Weights of a small transformer language model.
Size: width 320, 5 heads of 64 (1 for keys and values), MLP 832 SwiGLU, vocabulary 16384, 23M parameters.
Architecture: rotary positions, untied embeddings.
Training: a variant of Muon for these matrices, 277M tokens, 4233 steps.
Each number is 500 + 40 x the weight over its row's rms, rounded and kept within 0 to 999. Layers, rows and columns count from 0. Numbers have three digits each. The size before them is the row's rms in percent of the matrix's.

# layer 5 MLP up, 832x320, rms 0.108, rows 232-565, columns 80-119
098:493557574550464473437457548534503491525525450463486524449533470478449545526493517485426448472461460506437539507446520505
095:599520438457489459526560438493522480470512551547504469509555456453518515501501499496494528507463493406524531477499498518
093:447535496558544515526501516534474451488497543509562513497484526413394565532460479521527460519479508447494547471516547596
094:453519559467556575497476494495429473508504529554498519496528515556502511458468506503508478475519564451514474490459521462
099:512544532450549466535500526468563423488510451554486457528458442479479443500547507510402456543531539487456504542470515551
091:535458499531547474553526525476545481524546434587518413501505496530479441494365532504438524417552488431500485511524599490
106:460533466542469475500520478491493541461484444482551506452452576473466449441480457488461525496554542515461484551462539516
096:524438539473458449483549468448490502493492502526480581482557496484494447501525462502493493493570479476454452517483526591
100:467524578469468472486404469542510467435471497552514484442540477521514509432505546458498511586479490507505508418504512519
101:453561521486469428491590511528477477526526520478458461534516431501482535486576433476594517537564460577511501531486533507
094:419455499511421424371434540502505463498525510506474450476515544449559497542431523537481446486502451506449480478503521511
108:467466352545444454567526498574478579491524433490509499412501451459506516486447497524472450478546523408461483367531567475
093:534588466470478473504458583500452529449455480541489472420521514421478450546497519500536482553510546457492447512419476506
090:506528497490518518517470541428456478445464531552583521463514532525507479492456473473540469542466476458528430527493468493
099:543512530532512545483525540480495505488514543453536519519539498497453508559481496559399587521471480519525472525454424447
096:457512515517510473513561544539505467599561523439472524500476466551495554492542508494554557504476538470511535569430476537
089:472445509487512495500540503440542454459547509426511393471507487532539454456485520522499472457476458531510446553551477459
100:472554449515455453564423496567486497494568493521490481529498477493570509450477497567493586545602497493473460470470519483
097:491476529496513558526511512472517551457492462528552584477460537578524456450530481565495549407488442474515502481512474511
102:447485521508473579503514488541559504489517470506466530444496457546586418484564493483548444463587496512463462494500529497
098:480579547468514461575444555519510480470477580554495501525459505483471518522468532491565512464477549577440507580547474518
101:509490487476562523432471489509571496468563563506498487490474495505590528532505515453527522500529508481531508508551442460
110:494492539386504487463526430407494553443418530483481453491444548465501501570529540535504463498562476486459474529461423530
094:460521501507491522527485500558450517467505455461464542482506482522496485544570444541494462429529518427559458539482520496
093:495525504544507534514497499515471552513555500539572487522503505509534506513553465473467510555489516521553445604514431513
097:493564488426513456511520489467532462484586523561545479508481404510475504507447461539433508491498537474515510529515498431
103:558541493481517513450482431500494501504520518475498494466483403540485586512477512407480544451547599433466545557429544543
098:512468482568396491513476535476467552507556512482505479475536612500548463432465425552491517395449526572507489524457507569
102:528493482408505502475522480496505456392540475485455521499492567507454548541517530530548457531487518462495472509498470478
101:457513513531540448469494450518548394555431509554487441524528427447525490458425432453440474514547488507546449482478524512
106:547525524478508493556481466451457473535556425510579455560516550507543526518534511542445542540503371551406430513457543523
104:493520439578484485514561440480445473504490481482445507465576572530503490445491431489498534429523528479587509508497558513
111:526447483542457526504462500542537535535515528507529475470482489489465471463453497457511459465394454506516428447552513515
105:513558517483509537494527552541486473455543466597513522515504514494424479521507438459475461537544533500394448551516501529
101:466574560543514471515477491454485528496444497558471522539505471520513470489517506402483498536480511442500541546473517527
105:447496460459390493495468570465464504449589519474522541501556514497545499483413524497505459435489461498544446531521420486
101:533508495525437501500519533459501481551565520464524479513439573491482508456510553506495522468519508507400481517510418380
098:540524518574449446558490526561473490463461510500515535513437545509457483425447491624550473479501509507522521532495543570
109:546456399513481456506454528531485483542493507542488608543407493503505482471545429513546535512528524473457517508498477477
099:481504492452492432478512536447536530436492459435509482497503548498449509494395543534535520422482551556556572475486529532
092:571459510462492476512465457405505443487448473470500383490566537508530502528556519484562540533477427495503496456491564476
097:484528484480474464567513367512545439430569583491529402440514490560505522412484501493476499477454544544515602360569464530
103:549455492422442528456580468484511531455507467513507485569463486531559487540503471487501480437449476491495471489590531530
101:414501556470492515590531498563565492448556481496518542437477530424537534570544488550447488406521490510495549454469476425
103:502514490529603561465529526410493567556469510489544446492523530500558552582494487474478519462422514455453470484540450446
100:551561479572482496461425492543552439439494408454466482487454584465569546497510492471469510486502498457466494443518539491
099:453469465555501534504536438480554440511505486458501573489446493485568544406506509482566535567459444496508448446507510469
100:490572460519526445494455514479545548511484507459556539436564469501456487467559479529513583517523473514484481435438505578
097:526478524498507544529503502494536489463479447465505649606502523552529485557477525512497462533513521444515417431460521459
100:485516525414467509528458576460564543485531552573582479480478547455540458577468440517462502434552468509553509512515506512
089:463500534481503565508455449441496460476443477432488486483504431511535505579483476481535512519524511510421479494450512431
104:567442531474566495578578467543467489563506498496494529551493523542470436496488466563496501464415525496485491497510501481
097:404485500531541447551533492587583478445534515457439549459535488523569499468523449482487528552513441480465386484407493464
104:498527483450606526467536561480478519509459475459524439359514479517540477507490464550491472506470585552515562540489407523
099:449509465517454470518524490510464543506483445576450517478540554468495506517508525535501463449434561442490510474470453546
098:476514486515462550537520444476515437506518513501436546482578493473461454507536538563414548556480505531491531479487469485
103:482512609500496500587477486491402530392500507509481583512564506503470513514500464509535514499465528475491584442465431514
097:528491505490505489493516508582473499507519523506531446513516504545535460524553544480491557502546567518528516488533510516
105:434510523424533449531421504485464554483422545493479499536467505623552483537471485471577516545520491442476525454471504560
108:474471580482424482455511479528529528468450485468467546452519494492547534377494472462427483555457474526523508483527481517
102:559433447518544421522484445445482552501448509489538515523451441559491484503516479435512553542494495524466431545622472511
099:471480545494525515492512459491534456593444449507536494512459481518459576511500556468448430550465493490519582472484565509
098:477523560513504486516533546548529497475600498509477526549442565493542511504553491485408480517437582457537474460527445551
094:520512483508512558528507501495507489492551470468533429490528516539485447455473480467460466483484492495537492472546501530
096:467439483458421484557472528490520516442447500445499500469515451481488458427385485480541561582489458538511535531500490483
097:482508535541509477516487464511485473421488515434481528504500470560490513466532532458448470527534479470475461492484450461
100:419517496498456471455471476446555501484456512540470445503532465573489550601415493484472473517459416488485557458595546502
105:457518512491474495470505491556470535470520454510565514444469511603512540523444481516545474481457517519543429494482514503
098:455501551526468464528484504458513477460540444500464443486428485511507493498421545509418485496531487535482497520544460473
089:493523473533416466514530508565542509489475560448555527485477395437538592556395547484494502485502450534557530499430501543
099:551443430492514473492494451494548483458528550527522493531554493441601433511507473482472474476609427453551505465540520444
098:447599489513553533422520534446554439492480539537590513490585505485449506547530458557475556531515520466450491492462502461
096:517521557434473465526480543503489496520589465407515519574560543522567554496483501484509493476519467418554429423426475563
093:383483481453565448492466520497498520499434504509464488476480570506501530495498530511543468432439555576483558525529491460
100:507586464515489497550534423461473530521485589500493555457524507442411498461548436576464487525441467544517501519480559467
101:455488461469456507563443486596493560482537461446545540508462475518604511511501537451562481500525505526487481452478491575
101:575512545454459542528564417525500580531515476546469508472489504512508537513479488538467488516499483541513506489452521460
097:474453472548445497530503567489448465467555528434427634547605529494500466490453502458512576531506475523508536539549578444
102:530476471509491529519474485465567490528502444571470535483527533510463442550636520502499519607467544531495481531482481558
103:481510487496476479512530531484421508505480565536539490508473484561514434479533448515464526589514564474467492489457457497
107:507506493479479536433569421445459472528527481488487505637518531540508488506462470518513487469426527491611488517476519477
098:524554481515457543483446452482525536526525406593536494483468569494475541539549427474480464482504519489523523490498488519
103:521466443523493513484453494487563477417530525431476562533459506545487430474493511562488493478499466535471494468494472401
096:550503414452469468477461545524531464456482571617454499513473431508452473516527511452459524545524514449495456515562537538
101:453468487482520419504529503530551478523510422482470444457491498504515530448491495528509534432512538532514510479437450528
101:446585467526484532430460377480545502451473497511478454519474471559433461538543486487473473508481488430500437486477495607
089:488472487537523506523516479478504484503471554514474426406486480555592547541516540555446511458511498527507472488491437447
101:488486583462498473526481488421537533544475495487440480488487534554521431544436461498539496459516585484460461491520512525
094:470482538448488531481485496443447501529443515549468472503471510515540454515457492515495504419556492508459431555558464517
103:535488538499496499450472477551575493451507437459476566571507509508535533503453506513476538569580459500540471562548542497
098:493518493518533516505522513541471609475514564468473544553460569573569437473498511519491503438520587553545506603464429554
101:420473499540475509559523487456493512480516567484548490496465520457503495479481420467492530540439479505466563451490471498
090:488584477534449513537533424522466502503471500531443492493512492481459496503521476472469417494460508538516486470478548525
094:506484552499446517466469464529455452557521519556507536498495586514529508457548503495477416589448451495506483464515469452
098:455513567496499527535455445538514524520528454510534494505482472527426501422578522503492534539498482466445510525564483413
098:474526469492536515573553460493435552506439491446473526550484536551527437504493523492441508514456544484517363508452499507
103:438445493480461511446451544501499507527450458519448490510416488504548457468474516426567519466515442493436474525531469492
102:489451527499444443492475475492511589480510463464543519501495477530474497464501470512506561473510496521509497472559449478
103:549505476476388472458467503529502523499507504518473460530431483501458538512512531574517498503514514523520530533530536444
090:534460490563437521507522536546555534518486501456558441508495562431578550532480562492487482571447544502512481550567497515
105:502514484404572474501464528484523499501487541501491467587548532534535468524452516462463461546515506521542525528522486511
102:482551491496520468474507482505525458508554556551534553541462527517500519520444550458492539468479557467436510471481466470
097:538504563516489436492520566466466507392469488497492520412441475557407488571561545431523480477513514484566482496500505442
099:571455520469577513503491515543473490450462467507488523463506515546474492442486544429492466491510490576479502563586426473
102:506437540520498446511525474505418447539418542488523445549482516472565460391473540482534518503520508565448438579471393598
110:481524493531518470472527459496539451528492425477501504445540513563506519484466555518521563533509503552544449520503483500
112:447475480550491538454471525573498464508579518535566529496458502423502539486543523498478387519444532470511436463533477496
105:510477625447545474447475547488559544458494509492508456541482502525445482511464580518510493536549482492538499517471481442
104:515485512558532434496477463571499548507431588527522593436474417464423452455541461552418499522510538466487548533518490503
097:504520518523500504517570472495532482554442472546540532456561492518495554556521471505540495491462544536562530489493594473
101:506476478458550528544462516528453484485417496499401447465516512430528531506494481514528441531433549469445449453510487415
093:474502480560540481508544521513507537530506534483490495501486524527436477551478506570472519475531471529504523529484445526
104:544493489491469541500543518494538497588510509518458426503501521463483440514524502520467586500466452499514489540518490489
100:541519496500468507473465450542475592532583484510417505488489472573528498466496526512494503477571503540489543499447435515
104:537500628488420515485441499421438468447463464492516517480498506468453516506485534464502531508576550548492504503494523524
106:519477499497519463589395577471519493479486423549531539375477452534425496446490490476472473563512525490478577479495473511
094:517455469412499463468539514558504514513488593498468463457437544595456463494493500492505472480383535500485486459455508501
098:454545489446496471416521553453412515516493505501490504473598544521503572574536553563529498428460454514530568507517480478
098:453487552529538464518432532380466413528472434518492435471538504507538531458469489456434553511472486460533521524509382466
101:559443478571437554590463519390490523478543474584446492482548486546527552525506530507507547450492624470510454440504517561
109:523473564496523521505511481452467591474439486537502437434497550456531523424550393494458475489489504599496521495514510505
101:486542499522467501522558512500552415556463537487551456467485506473534459469514547441477492540538463528500452534485477454
101:499464507474511449600440510541495493535504517429443461522493515472488480452533496481496460538500499444544483525574493540
100:565446472538536514466542510596527526502460519482503493498512512512498523500399557512500530496377468490465481538498512526
099:511539498507571491516552522383481478431544458533473580477559475531440476428510514521486535521514517520517481486477564514
092:474397497528505582530534524480464522549473515431498537481499523508539483470519485470518467508524463518543479482527495481
100:477539547499474515417510514552544471474527528460505532541441425546515479497488487519525402527527468494543461586474455491
102:534431465495476494506529533421491526456501461511474466497479499465481490541488472522491542507485530451595468449540484476
097:570498527480476536443537470467502499486481433503543570604446460524482515498563565495545492485489544518451517436493535516
107:461474472474474488536466505560488494563557517517495488510541554424502558562405516496413544511457516526485470530463530565
109:481505454486559463510475449480573493503573473539613527454509435616476516472513491507527482497477509424555514499514525508
104:520483457552440523481522555534516496488496493475490503483500481473483548475465514496507513565397504520533491537464529461
094:454482547529455495543525465474409429475418515447487454543468538514450491472541504496519486475555563453513502478503454522
093:552483496511604547440564534569531537568535519532451467468492535466446558491479469491491490492477534464522479537551520548
102:439426484485462515537502469483486522532467485496493451453494496493475486489566504478572504482537528411502546477509402440
100:528537543448487474472417471467556546479460515529525525487479537545561489491501474514538480486486488513458461470486507542
098:516487431415500469553513448525479469519486483489520485471511534406482452546552482505529498523460546523557508448472434501
093:519465548510443546508505502390525466445530467511497551460482462600565498528517470537490483473489502474406487475533529498
099:485534592462476513512450503525509514485518514527525403506509483513487555460523490584440478536493534569536534493518456491
105:516538592487485533396487465461534464505494484430549493522490513464552495486489489489536426520514511451529434512541443543
105:525463471509489528550466457510497504420503456525449541457541553420485465497554493450489516464539417423463518456568527525
096:529486521467510512515484460568524485415452553509507504585473535479506471428538448536499531511452508441464513542431522393
095:451562502527484524504484496536504566517491464608428538520568495593513510471422472523474559507450526505541497526523497474
095:485537501447459474486526467502530549454508537493485514477464553522452557459497477524498467398467448525446494531492477557
097:508502657572457467481469455395485507553472498496475440462492542441529515514515571424464453464445488477492499480454499509
097:488523474482546384544423522499524473498530516489435514443533527516514550606514529464510485458473512483492487566476507509
098:517502462439493463528470539385439528426601504514537552523454538504516493526516479525544508495504533527506544541556526536
103:504494526457491451504565534498478553467518523522507540505522495512500455460490465507452529470490486476487557522493503554
104:434441493470463483503428464476538494477494560496572486579460448484417472518481468536400533466521470461436572490434516464
095:428531504443548582479530517469498458501445476538519499544447503528487548536544519522498481473532559457520564556541571440
097:494485531571510491461459475449481528517485449434501471467563593445485544449498504457525526569506475597509422509585494483
104:579464570547534476407444486441441504495536470574496478471505488519494478472527448488504542439490505490589492552466501494
094:538476483557485548509518554469493526517483466442504485440559491542499488510527555526525476528415473490521533511507492441
099:501508494608452507557563533459540501493454480533530516485505508425510475446469482530538478409525573582488472522472458391
099:418532525516539515497489483524534485544437429510501565468462489468468484518457451496501546417549421495507542477531453429
101:549512503453466503599531479515540465487470474479554570465471503529518466486530452434537528547510415437510508567557531457
093:507433512437515474518518521621489506530462534476520499480459533559490569457424498567515463530460509535501478439520533552
101:507495471431408497491493461479539506461454502503525567470437486397526498581489468482501510551593483489523552465489563584
109:568496499476450523464504537520456568487548449508490497512449491543490472482515396479470462471498503576489466561526472538
098:471550557490567527571433516540539517544472453489532445497460481500552485554534578534524565449559554454508506559541520553
102:464508462449493471449501415497441488510437475443520502528492476546544468457466539482442529482482493479518476411438494481
100:499536477542475475509523515541542559492498447497503474501478502476450408457478489551550338528521448519502520445519531560
103:510489516569472577550482433541601487503537442400480486469496468502507566454465530478463471533451556575552448497473505475
104:584572434495461529458506494512537469549489525473564488514566513522543535461553476474510500493497473478480495447423532522
089:552488606523527496496455576488437517530497518438401505447476534472524520429519519456500522511467519520508538552597480491
101:504471484536545532479539499548489522545491463598464539495472540483515520619478482511478450439455528569539531464467588554
106:461526534493518540505543518478452577566532498482528437491491528483514472515511465503454478458587452459546475516491466518
097:541455477513517560434477542479459473438469581496573553468460516563508553526462412485491487557474541494511427517502488519
101:553484450483510513462531461548484432511565524464437531525509446558471498566496510496527499529481587499518488542437471447
099:501445398436451558501457438505490546466542549514517478512507459540515542539491564481421544546497534407573535507535516524
093:534530543441411459526537468544521524499542511492506521532474486440514531464468494485511543551507484586529414459547382506
097:531484506482483487506478477563578512504532507547435473505445494491464553495513501515484459533446522498434489577473554463
104:429561485480551465482416498535503574549477523466498528471478440454424526510455424500445527507462517530518511537523418530
099:503446434460509537503553485472452491544491483478517524561509419572510439532463529512486513474571495439504494479482476484
101:520475511513460550465543467461531496523441520466521496534489503527532451522455506528484513558464521449532554493555536506
101:510499531535484495507507483500408501501532437528514483490526475435443468510508550542491502469517452595543513501487471454
099:490547443388520493516488558509519456570544495505496480484449451473480460509405498437537534481513511547524508582529476493
093:455446561535473451506452513475494473489500449452544510508519511470508537454487536470500447418448428587502520515535513481
111:513488473452451505519477545479531496510535560449555510473430510447512453449518499473538523483497496496520500535488481458
100:470519505440505471481541578522476483482504533417462512493561459439499515489564492432468502556482436460498499534330514538
104:482468486416498566508495525557465475502511494447455474515440508478489521508492478523431412559424516526454565551508515471
101:536458387499491475493562518474513476550479479435480534441549552532572521441512491476512430528570537423588388495565549428
096:516506518453463434469489510472545527423429450523425481576482518460530497590505505489506523528560538524523442513519433473
097:505456478513506496536506591513491559565528595528472491463534549502445484469541514529470552445433491496519455496517461460
092:498461433480549455530557524530525474486541454554532485502504497485456426556544510471523511497558473449497566545472482472
101:484477474440566466510520502498487505499462499499430489479496538500539497530528531498548457550512525532540474491455478490
100:498548495453478512434469526477575535438473491499442483450412510517501426458459453587547539425507515504525449396520484552
105:478499507549488507547420488497481515500467497457455485475508490562535485505515514594528513600509598472572518438442484492
103:505437428485531522495537467511476540433558485494495445570593507569481392503485495519517477486457465484450513464500437467
116:591509534461510461440444551517551520480504468478516490438503467488449517547532521556598519383536476581516490529479459507
104:488541562506510473539423415467513475474510499490479438458492481491458451520517466424485480491505548500524568508465436481
095:515531489543418518515500541502551508420512516519466481524486587523508434448442461466543510496533505459521454557514501501
096:464515550557492539532441515517461454465501486502523471461459511488502486520533504485424436500575490464443505462445525526
102:457509538563550410540419440509596525505511476465556488442478469441501435487558497497519540518519478503478502466500500532
113:390539518468523462529471491537559496534453549502517514503479496463454529465577523494550414544530542554476491519543524421
095:501430557468501619443549537517529429438495504423552541456492551538528518542438554476572490430454570517464406523497508554
104:524478516510468501465542510590433506498512399523579462514490565576554527500462453491517528517559574527601451546490500475
104:510527511490531477480528560473553463544495509579552557485533550562451463514549504505525565428512554515490443519556517490
092:458494526543463458492428476549464479485490462482536483432499450565485512500496462481528476481431515515540489476428424525
099:540501504582506507507528588508449554561510577438563582503504502567511526561411505474539490500491501467533507448515492499
097:493479489568445514464577439551471482539470507505488494537505487481589470513498548504457533455473448475540484465577517534
103:533509537504476479519530561479554508438490522453498476442526472527531498498516537521562438518477518481456423457520491478
100:464504529489404536494463542513514476462475478454546584448474463514366498495531477575438472472503477519516480534532526481
098:499518571469510554556493506468518544481453530462542424474519546524469568535548476531509480495431539520502533475549465481
103:449484573532537498569443449435463483455490524544472475531504516502471527501482556435394485492547474503492534494507537520
097:532526472572468471555475465538492503462550496500528463542474421550512555489509504528408454477451503613558449463515537578
097:562555488533568454417464520497457508504520506512507498515538536455488518529504505485566469469475517479545477524448483443
101:515472470447460544521426513500551396520534505416456502532465445448490531518532506507534539626452503534540504556508444520
089:469483520464599443511516552477503443505527497473503457411468424528532484593476450577536559523465512476513515552484549481
109:494410532517426449525488565519562565464527519508526474526490435511484531491466473536466543530486541480552534514522394493
105:468540517473433529453490490590443479514472521472495546464479488538508563466441503484436469554378421544427505542528489525
098:469492459476520458433538542535562455525567483457511456502460511526507479451421463507475507518512501533487500491530514547
096:516516566511488501514487460456517523528451514514484462503523560471477480454524490512496438427557549502431419509458396546
102:446458475471533465530510498420510508405522466499451433504465487409455499497505496523481489475507524442465440506471518603
101:525475514511458482509551468469499493434504481519556461467507461535402344494487554465574502516508598524550556522474508468
098:500535548524474462500449507571489483564503495488463547464478446510479481560533482498459469595506526571479514513457518555
096:571508497492542556517494508476476592534480573535460460425525583432479523562443488508508506483364487525543445502509470512
103:512539492517528454354510517426509492602446513446498552439517515517470562483517412535499472559495465506448496629459510505
099:463494509477412496472516527460554502507535477444497475453459464595496506495500470469541465504473515481493451582510513569
099:532497459473524478483538506482465449491523468517538557557488476448561417578472509523460478431466499483465532533489533477
106:495462503413553570517465463394528543504517454431499553546500446499534524482545491530487538545549416563532552518512459439
107:476417492525564502552527533476498512525527510519533476522478524495468445497425476454440507501542442559495507488456486495
100:487449437411534443467541564449574531406465550505512529518455488515545476476524483564504536537552476549543511479547527460
098:498594566464424528490531471469446467467549493574534490469494548484466501417550493505580547466574549512515495511526451533
104:582450490404574514495437444523502442531458535501545519466556458533461541492528456508505525457508532521407484435532502501
091:490494447494468549517472433461517561466523454534489522548528421562479502453547566452486518522593485508477496491466599515
102:479536478468510368489559495459477489561513441462517463494549473475498492492513510496452556492453537503487516560435523487
104:490471581435548436434528471478475486489572483493455530436517465529463486483511477502491508525499569475490578486481440491
106:475439516538585548546479532413521510459541497573506530516605507542461491470568544536513514471482502490560446471524482472
107:461533441469506513558559517506476509514453543486478516489483467489447530507498451523499508511494439520457491519530470555
092:599482486513476430548538429496542499484531513457482485472523462443516493406545562476428471509472461430509532534505503441
097:499520530517490515467478480536507510486444517489509487514531497560550539548487470432431456458467502529585505464460526543
101:508531520439487527477544506485548557525532542530512492538530400499492489501459483525520559519553591604445482530538461485
103:435504514563434522413488441508573502532505505556500529534433477535517540545485523506477468508467550507510594495509528446
090:485475537538479435517426478518558482482475524507508531479533527536474518448513528487497447500510483484583494502556525541
103:529512524509444436448498512519414567472468401561482457506489508493495548515434475488503434483482506548506499449497388505
098:486520546500435544501531551519474541522523488482513486484453475385550506501508429537493472455524496497536507494478484565
101:491531538574529496466442563521472526425451457547486487516474481493435494502509472548515506486575515499513511531498542521
098:539489499522528432529590539496502531464451549543526521455558506503476482483406429555552454538465544488454496569502566510
100:484489524499517430502588464505498453542533570506490489547509536532535440492476570591497449475435498531470543519530479475
103:541552492422514532483583456451552453556489473514504479480471439455457443491470539497498494513545445485444482475466469483
099:506525442508488495487548492480543451529522489480557521507506566498540466498531488487529432523471480517537545541506515501
097:506504490557456503559503526536508545476509448531544568424534502531527510512508522511518511441490518542499564496471485467
106:436407410502504547470483522459445578507541529533512544562452502478448495497495562479461443410461519497555493477535450422
097:470549498542482538446461568577485456505455450535489502498559500517562553514481455512517554511501484449517529550507505573
093:461447545534500463519421556494498479470542415509467563471464483554547482554467489486527573504530475577530490528466483471
107:491594475408448481487464489475494582559522547496465497504467552526505556474565591475489463563472462534420482449551456513
103:539530484544449505517481570494449438502524555506469492503534481555543452486469457475525547593539555521513416428504525575
105:467453563540510477505437475641500481494457414484521425481467505492453555534500540459478500514526632563434599522490432497
102:488532496500457505514503498529513559497556484481510526505465455512509536516490487529479438528407532533450503461496554473
096:523529477516437569550461484535476551478541521420544482482519506476448476513424466514549503517519548463524502535550511528
102:546531526458531400465525519474469443530562436508442520417503569506503494528473488480554463542521544494457480515557406467
101:404536499531439461483435584471557535538468429426573538417490478504525566532498551476497600498513491551442551459535437565
102:470475559496542560496478374466536496555477497464496525530499481466486467470510462507502493490507492413533513479500459521
109:433573462519544448502528548603499581540574499562477552529485559527490478531460510405486497472511483513445513573549539464
101:459499465509473489548524473513555461527471472450541521485515557559465451455551526501513478459472529445542452422480534546
106:515495462545499563472529494489496510482594507537451521519510493509509471455451442431534517505499434445507520483535489549
100:533477499584512524540517538454487520518539588474515490471482435546480470441530496551508540503459497527470573491465518434
099:504457515488468440486589500540536580475411474547467458515482519478504472515451476534488499453531484517470408488484481467
098:484448541509467459469522484481475530508464508475417434527479610511441495420518521459530473454536455462472477481469494468
104:465508444481511465485525519496532466465506485497504537511487403542509493481454499547482512532530527508586542542551592505
102:476478497484469536526451499535469448510530517489550511506486476473513489550543497488417467469491510540547529516507470481
099:468396483474527520539428563544515552529506467492495517462560459508503498479482551464545493481479545481538553535551422458
106:492517470448479543493589505463439454513471560455481514518450513475488496517453524523487459461487452454484564513459397438
105:461504470533534500535497551428535509608501532533450511511458521524607531496465569541460557508548509481498485481509554465
101:480467520452472531473541495523537528555441467511507490491513508592548513553478497456473519515497400515527564595512493475
105:511485507523555492487463552545556439513497501475390582533543577463500417496464498452488440510461542520523466506538517585
105:524500534474466423502413491501499465473430495493548520477458500463522526502539481504508493473509587510491493563558531531
100:477492500523542540420466547520451459513520478539504544546493459472462547459456507592515438555580528451473473467504514555
096:454496540525456407577499425554472499533521415424512484490468496555542459551517499482536524567514397503449512544488483427
099:525492450536498501519521521440589499524565436494538568466455524526502477471537436495503480510517370499475531525540582507
101:539523557540545587541476518580512486498505579435535539559537498503480476539462439543454448557481507499462539510450521455
092:524560486473431443480464529625495518465529479393429538497503480520493540571454551551502558499544503496532413528459497563
095:559544611539439493588538474559534502457506521506497518518575491529521559484501481443502499437549529502482533549469533551
100:508499486513474496550513526479542538519480485489415527581468485415501477497532478501454518487557453510444490451475580467
099:462458473480572541486525436564502488404518470469478500523474535550528534525505482484582476522448485431440493448532532465
096:520459505391503488525546514528512495516533449504472536488478475496496459466523536552504474544503506461468434489465510482
102:441465498431481474519515546499552498560436467484522500527471453476466424540472513458461576569470481526485412544457447554
095:450472480501443516469490555557459484529476521488425550558587541541520481457487551510441510518479450547547552481547460558
101:460460565498534456495430474529505467517565537455551486492462461497604489505487522512562514568514480449511588501550454556
103:504505398522529413509482549517463515497476458513453478469459501562511522456475517480475497568515482499467514525538452499
100:454535495483497474505498465474402493495403565503559502361502538495504550553501475466383515510432518476487522519541524482
099:474522478424576549466483543512497473483518523488550486482513485446500517488539472482574467446529538484531468499511518435
093:491535519490506489550533504547531521510495590584462522469447454524541424447432514379484500463471477481516412498491455522
101:557510498446516541514486486553491438509464476515478529492439529487503478475534507488472521441499462431501505492551504520
104:539533409578513473509455446479455480526489467484493511579547438493504560527473487391518515546506457407562489496516526510
111:542453494446529543483546479442537520452487452498428411510579569511565510420430443556488575522522508551508544552480462453
092:486509472489506545522451483515570473474466479461491511520470541479532506387533523470491546501477602546505470461484513461
103:573540427479495430438501525472477553499491524481513522467490552485538458511556431491578518473520533488465526536446494486
107:454446547501500506506502511440408504468494475574451490475498467445444513511493508502466518488535493493457536519466502545
104:554536544513497492425551556557484519462546474425490505520542540520498508481439480492529520458493479524492481484469534438
103:494500486485568463437504535531551525433565518537457462466522470466524512481499550527582482470521544499500445488451589498
100:474544533541449497450508482449492474486518520516531518516512528541423488532498565500502491547518498514520475505539405512
089:528440485526545473534512440576482486519501562502572514510441522541488517442445443551527573474522532564530569489545566517
106:501516526495539577505472592554519463521509511441517507516534518458504546517476511425440545523523517503476497540468521468
102:556528456546408538546516467542508545495499502468567443545523532490481455469536495520527462505560460403513506507501493440
089:514488495532443429472501519484441522434502536491460526444491536439469491523528475438536466487461528473486541534494518492
098:539498537460510470530467511444472500476510405434532551471519430517446525474474517463441465563517519521510489494494486546
096:560484546529506528472493583451445454536535538510559498512503598536528481524442545465500502546494520433471529528465454454
098:504495516454485508516516516477515518515471494503510490469489537513480537458442496527483466498469520488541519449516472466
106:534528572511538494489575522529476497436463558498501465385481473497496513505544509543538499487493556492501485505455538494
095:601506490532471522464519571536526578504499472513450542509496428551550497503505556542479490580535457462573526462516491391
097:541552460470500513509425520477463491568547479484543521528516516516451448498538513508492498470487540511562478521486502480
097:490567500531505501485533507513532478492526507488457479483541462480512404546461510521562421529497583503464482490474476567
105:476504497607510499522493567502544561536495547460516470502473507445408474535470566423436507552494546536569452488469461457
104:479506466509465458529431564469536547480510481505477488541501538603500506455476542488481497461476521537490513558495466573
100:510504505413510589492497503479484479551480459499474489487480514454476521542510522422474471498492466531439591531675475431
096:466449455422501501506422479502508532512525565501514427491538455561495494496485485448518476533519497516379433501468443512
103:512489542506456466500553454554491412547531536482573525503530555459428589435467518451517468475494453487601462527501566530
099:471566474505505542469556459489507558513492426515525489531503466443538538560503562509500459518513499489530392491548550526
096:453544460438522501524534457421534525471495551561486495535527532494409533427503501567482535518468508488578403558482568496
101:462448500539419473513437559568453491516512553577498496474560570444453537414461489530535512439572492497471458462467464441
096:550520588517533478513495523476525522548538569498453558537499459512494457458581547502548492481492533466428439557488526526
099:553574459456521539510532528523470537487502480501578500374517525507539473508470478467504518450495456496429525531448591448
100:434541407500499530475477523533524521516474505520472490512462525509494579424525505529535533470518602501541492509448485531
103:571512500519525480453513520492495496525459543541543463484494541426447530534482512518560512477490520451571469376539531483
093:464493479539476481536569509476477526520533461455483474438487524539521452475523458537467510492458546569529529514420455513
113:463573522482451503548505506525444513545523475509485500469458504473489588512516452449564447432463517407459482530450409498
095:467498405453533427478553520593459554526580500457471488516539506467488543470519505518498482463505529496502543518530481555
104:539473412473542506546497571440595457538435487502520554491547574491479482567473507487556431608503489472494531508520475502
101:504495461511495541490505497484514471555433550510524514448409474479500483549455479503471476528502486539442465573429534558
095:501482531472489466527505487450378531443573456543496525443478525500525452579496572461464632451469593471497551483518481460
099:502501497510509472520495518513535567495485468503541575483535510519433517487451485514590515482474556443471489593483520519
096:442481517424471598465476515527497478611453390511484445515471487458445538499488509489530459469423564416498519492544515486
100:481484540504457436484528522508419587531480469505505526521446495466510529461458506552529513490581513485543457553617482469
099:450510420497481513550544544548536510514467562481493517477523458567540493474493432503560545497525530538556516475547484476
099:505571539481544450424509497505430378561500515559415499495484532492460492534521533464452472538484486514520503470487495493
101:419515450423544516450476453477538462517456486530474506509564536564452484581484489494455495475512471508489536451549532455
099:480518477452493465555467449587468466543475492578521579535445528490469479494453509550587540534477543453550441564482522495
100:481506510511516467431483492559403492530414540502533518492446490498522549473507509477522471519527510438520486511472486523
104:497402477521472544446509504497489451615520554520492478467505564498504524457520414526480475505534489465571514470497433531
090:484579493536510533487597507464482492539496506440457455491495563493488498486463457442506569533509451558502496475484570453
099:424551463545483466520479476506504622503507466498528561464515487520517484485474541527500544503466494510540559503473457454
097:486523516567456500526508438425535450509521480558561499529514548560524508499555506526560581496516507502455466478552444521